Weights of a small transformer language model: a variant of Muon for these matrices.
Each number is 128 + 24 x the weight over its row's rms, rounded and kept within 0 to 255. Layers, rows and columns count from 0. The size above them is the row's rms in percent of the matrix's.

# layer 2 attention value, 64x64, rms 0.243, rows 22-63, columns 0-63
size [113 104 109 110 109 114 106 126 132  97  93  75  90  91  93  92  86  88  87  79  90  91  88  78 109  96  94  82  83  87  84  88  90  89  80  89  86  49  83 103  75  81]
[[152  96  91 136 127 142 164 148 115 113 100 116 119 161  95  84 144 125 147 136 123 118 114 140 124 128 121 134 123 130 126 145 152 147 182 107 131 145 108 141 143 142 126 112 128 187 124 134 122 103  96 137 157 138 117 116 143 168  95  81  95 118 175  65]
 [135 184 162 136 109 172 151 118 129 134 125  88  87 146 152 172 150 100 113 117 117 120 158 133 139 161 137 138 109 137  91 140 119 101 145 156 134 121 139 108 181 114 110 172 121  98 109 177 146 117 146 126 124 128 124 131 163 136  95 118 122  84 133 146]
 [156 135 135 133 160 131 144  99  95 104 169 103 125 139 148 164 147 161  90 129 103 132 139 125 142 149 160 108 121 125 109 133 164 117 133 134 157 151 125 127 180 113 143  81  99 155 117 143 140 145 147 152 165  79 110  95 137  97 114 115 140 187 113 132]
 [103 174 137  97  83  98 122 127 140 158 130 149 110 130 120 124 107 118 126  96 145 127 117 141 131 108 118 141 146 165 129 132  98  88 146  67 106 106  84 126 151 120 158  93 124 123 112  84 113 137 141  95 106 136 153 129 115  92  93 147 167 164 134 151]
 [148 188 119 122 150 147 109 122 162 165 137 121 160  89 102  95 155 113 130  97 144 114 144 105 109 138  91 120 135 166 125 125 115 130 115 116  81 138 121 161 100 123 141  70 158 124 117 135 127 101 124 100  99 138 164 148 122 142 120 116 126 162 171 161]
 [ 99 146 139 135 160 167 115 128 106  95 106 149 137 155 124 146  76 101 137 188  96 110 104 139 116 155 123 143 161 125 101 118  75 136 153 149 117 184 155 138 109 121 146 113 146 156 104 130  94  89 129 131 104 120 109 152 135  96 120 135 127 103 128 139]
 [101  89 108  97 161 128 124 128 160 143 105 104  93  84  96 140 135 132 133 193 171 143 161 155 154 124 120 165  80 137 170 135 116 141 141 134 149 147 115 122 128 138 131 132  97 115 118 133  70 131 135 104 115 118 110  99 103 124 105  95 143 134 120 143]
 [125  96 103 116 164  97 132 107 133 149 142  97  87 118 139 115 176 121 124 119  78 107 105 184 178 124 120 114 119 148 161 154 135 126 130 127 106 135 135 145 120 140 109  87  92 128 157 139 147 138 145 136 111 125 100 193 171 119 152 112 120 139 125 137]
 [149 135  99  97 131 157  91 143 153 131 120 157 127 172 138 127 112 121 191 113 123 102 124 150 162 156 108 126 149 161 138  95  79 113 106 114 146 153 131 116 137  88 103 140 140 110 131 103 170 180 122 118 133  99  78 118 123 111 142 129 131 128 124  95]
 [122 109 122 126 140 122 121 129 132 162 129 113 148 101 110 135 134 103 130 170 143 110 106 146 122 140 151 126 115 150 125  91 160 187 142 149 153 190 176 119 125 126 149 145 175  95 157 120 113 161 160 146 109 128 142 140 162 122 114 116 125 104  64 115]
 [146 142 108 121 104 113 115 157 139 175 127 104 165 102 138 117 145 121 113 171 156 107 108 116 115 123  97 168 139 186 123 163 150 175 152 135 129 120 148 158 128 146 110 147 109 146 136 107 140  73 143 113 154 127 113  79 141 122 108 104 161 131 151 103]
 [134 146 148 147 170 114 140 117 132 119 167 130 151 171 137 165 130 130 136  88 131 169 116 105 107 116 106 148 164 139 143 137  94  96 103 131 109 158 142 126  95 114 133  90 113  83 114 138 149  89 127 112  81 127 148  90 129 109 122 117  73 144 154 108]
 [121 154  85  85 154 107 150  98 127  93 149 128 102 136 118  67 135 136 147 105 123  91 143 143 150 146 168  97 132 146 139 134 178 163 104 108 110 130 123 131 119 103 128 147 158  95 114  96 119 167  95 108 132 134  95 123 104 125 110 166 111 150 146 116]
 [ 84 166 128 116 211 158 119 121 160 146 146 101 113 128 143 118 122 135 135 134 153 113 148 119 141 131 159 127 137 100  48 111  99 155 105 126 113 120 150  95  98 184 106 133 109 122 111 133 130 140 136 142 133 146 128 146 142 117 134 116 124 153 102 116]
 [144 111 108 142  99 118 130 164 129 144 109 124 151 128 157 148 128 161 116 132 143  98 130 141 104 134 114 142 117 109 145 169 132 140 119  94 129 130 128 167 139 114 184 142 128 139 160 129  95 111  97  96 141 142 116 185  47 118 126 170 152 117 156 113]
 [131 133 120 126 131 141 102 125 129 114 124 111 145 110 123 119 110 157 148 135 119 146 148 154 133 160 159 111  93 144 110 154 124 108  92 118 121 105  88 104 141 166 127 169 124 118 137  79 157  92 122 102 115  97 110 163 145 123  65  60 130 153 163 139]
 [132 135 106 116 203 114 156 191 177 123 146 158 115 141 106  91 152 127  95 112 149 136 131 116 153 127 144 111 115 164 109 104 144 135  93 104 118 120 134 186 148 121 130 147 129 122 117 152 145 117  94 156 113 106 139 151 131 135 133 110 153 150 106 104]
 [142 144 144 112 100 140 125 158 123 163 151 123 167  98 121 124 162 120 109 129 146 129 107  95 159 136  79 139 130 123  95 148 142 170 166 144 131 153 127 146  75 159 110 115 144 145  98 104 102 110 158 137 167 104 143  96 136 137 102 108  94 166  93 121]
 [161 155  84 156 127  92 162 124 105 109 147 103 126 134 136 180 131 156 165  94 110 153 126 147 165 136 170 116 140 145 144 126  75 107 163 115 169 148 129 121 125 131 135 105 130 142 129 124 131 149 144 124 106 101 136  90 153 101 100 146 106 129  79 133]
 [142 108  65 136 121 140  98 123 118 166 109 160 110 135 117 140 104 181  91 156 126 122 122 127 134 150  84 172 138  81  71 126 142 135 113 173 137 142 134 112 149 135 145 103 130 150 126 149  95 126 139 181 136 131  88 135 146 114 132 122 133 126 141 145]
 [113 132 105 171 112 141 140 128 138 122 141 116 116 112 108 130 170 145 118 110  87 136 136 124 137 133 116  84 158 146 189 110 141 123 180 141 128 103 136 140  94 124 161 113 170 116 180 132 152 139 139 106 109 155 148  91 124 109 178 123 150  93 155 117]
 [130  95 145  95 102 103 125 161 134 137 140 156 145 139  97 128 127 125 119 132 130 117 133  85 130 119 126 147 119 129 105 177  74  70 132 107 112 163  97  89 128  69 135 155 177 130 160 144 149 148 139  91 139 136 128 123 123 118 116 166 112 155 115 116]
 [126 125 113 112 148 103 131 148 162 118 113 139  71  96 128 129 105  72 146 137 119 158 104 121  95 139 118 134 103 175  97 136  81  55 124 124 128 155 144 127 161 133 120 154 128 130 131  96 100 144 115 133 173 135 144 131 111 141 159 116 102 135 158 139]
 [135 100 122 113 135 127 126 127 136 149 138 143 133 134 105 101 159  80 115  96 100 129 122 117 137 125 155  98 174 141 111 108 191  87  78 140 144 157 142 144 153 144 147 116 181 149 142 154 116  93 129 103 109 143 113 156 155  94 127 119  90 149 120 104]
 [153 113  93 102 186 113 163  92 101 105 148 118 111 122 135  66 128 103  89 121 106 129  94  97 133 146 154  81  75  93 164 118 120 144 125  98 117 143 116 129 138 103 117 140 106 111 140 143 109 143 114 142 119 150 100 114 114 139 132 153 145 126 143 154]
 [114 129 126 110 151 130 131 158 131 111 166 140  84 103 140 103 100 117  86  75 108  94 127 126 131 153 145 120  78 104 170 128 143 154 141 125 152 111 152  86 173 104 104 155 125  86 135  84 121 159 100 129 133 130 152 127 108 125  96 126 148 116 148 139]
 [105 155  89 160 104 175 134 103 134 126 126 148 130 117 148 115 132 144 168 102 106 127 160 145 110 125  96 138 149 100 143 112  85 151 138  94 152  90 120  75 156 151 109 163 130  87 100 110 122 139 148 146 160 134 131 115 101 108 143 118 163  95 155 121]
 [ 71  93 110 118 134 123 101 121 141 138 125 131 133 119 176  86 130 167 162  81 110 136 125 104 114 160 144 136 136 103 116 126 117 164 105  64 136 146 154  86 152 136 129 144 112 115 102  97 153 113 108 101 142 146 123 132 178 126 120  97 131 146 130 137]
 [151 138 108 155 128 161  88 167 117 156 164 120 125 159 118 144 133 104 138 141 146  78  98 150 123 104 141 109 107 168 130  85 156 138 126 158 139 157 141 144 108 156 147  85 124 151 154 142 147 120 135 140 105 163 124 160  91 138 119 111 103 109  91  88]
 [174 124 164  68 118 126 127 182 130 142 163 164 131 141 104  96  83 131 175  91 117 153 135 127 132 130 148 126 106 112 125 121 113 125 158 108 139 126 134 144 143  92 133 147 107 177 165 127 118 153 113 117 133 131 154 161 157 140 129 142 131 139 160 163]
 [ 88  67 148 143 126 112 132 189 109 150 108 139 150 104 138  92 148 115 139 184 136 118 148 132 137  85 102 110 130 156 137 169 167 128 118 144 158 105 133 148 129 126 108  92 128 130 154 108 113 146 160 109 102 153 118 168 109 127 117 142 146 131  99 122]
 [134 113 117 131 143 124 102 147 119 118 144 127 156 127 128 142 121 139 106 135 129 129  98 120 174 130 179  88  93 140 146 117 156 107 102 113  87 100 126 137 160 111 176 143  76 117  88 107  98 157 131 146 133 149 161 178 171 131 134 155  96 151 123 127]
 [ 89 157 117 136  84 101 168 108 111 115 127 114 111 130  93 129 119 114 109 122 118 123 130 160 149  92 142 155 161 126 135 156  89 122 126  96 149 125 128 151 109 147 119 147  89 119 122  89 127 171 138 122 114 156 140  67 113 155 140  79 168  98 146 114]
 [108 139 159 130 134 106 188 117 117 137 119 122 107 114 144 126 123 156 153 126 115 173 111 165 127 103 130 144 130 124 114 118 123 129 185 171 118 175 184 130 112 113  96 180  94 145 115 151 139 143 121 130 114 108 123 163 128 152 123 127 162 131 157  88]
 [130 145 123  69 152 118 145 137 116 142 130 157 150 111 158  73  99 111 111 157  72 129 174 156 111 102 128 147 153 127 137 121 102 128 144 122 120 172 132  90 148 106 124 159  84 117 176 105 116 110 126 133 129 153 118 135 142 169 120 160 126 138 131 146]
 [164 141 132 136  99 145 184 147 128 111 180 160 102 131 107 120 119 108 109 112 131 171 125 142 140 165 141 102  98  90 164 120  99 121  77 118 138 136 178  98 144 138  80 138 117 110 101 127 103 115 109 139 104 150 147 116 109 136 137 121 163 146 128 136]
 [127 126 128 121 104 107  99 150 126 108 148 120 174 158  99 154 114 111 128 111 130 117 135 147 112 148 109 176 149 106 143 120 100 121 130 121 124 111  98 154 122 104 102 129 119 110 126  73 121  78 122 109 116  98  81 110  59 148 159  95 118 115 160 102]
 [144 151 156  90 139 126 123  96  97 154 114 112 118 138 131 115  75 147 121 144  79 128 149 137 132 104 101 161 148 145  95 134  72 125 106 113  92 143  95 154 132 106 165 115 134 162 160  79 121  98 139 140 137 137 119  96 115 100 100 154 117 139 123 154]
 [148 116 100 112 141  94 130 116 118 108 172  94 177  81 149 113 114  96  83 121 131 118 168 137 115 102 165 145 136 172 124  93 124  95 145 103 112 199 119 130 130 129 134  87 134 100 134 135 154 122 143 125 136 170 147 119 124 133 114 127 149 131 116 118]
 [112 126 164 176 102 181 125 130 125 141 105 129 177 132 142 116 149 158 165 104 149 146 133 151  92 150 134 148 117 142 152 159 127 116  90 132 143 100  86 139 123 173 171 119 171 161 115 132 149 122 118 123 142 130 143 142 138 153 116  85 149 144 109 101]
 [133  92 152 136 136 127 142  94  70 139 163 146 116 151 121 128 145  94 128 146 140 128 100 126 131  91 104 138 128 128 128  97 143 144 157 124 153 103 173 143 139 145 148  94 108 134 122 163 154 137 116 143 117 142 175  80 128 138 155 147 191 117  83 116]
 [149 133 144 137 108 111 137 122  95 154 104  96 123 160 164 176 142 127 124 159 133 115 123 136 123 142 137 122 156 138  93  71 126 122 141 150 123 115 142 118 109 140 175 107 164 115 104 169 143  78 155 157 110 137 142 108  79 149 150 102 166 160 114 128]]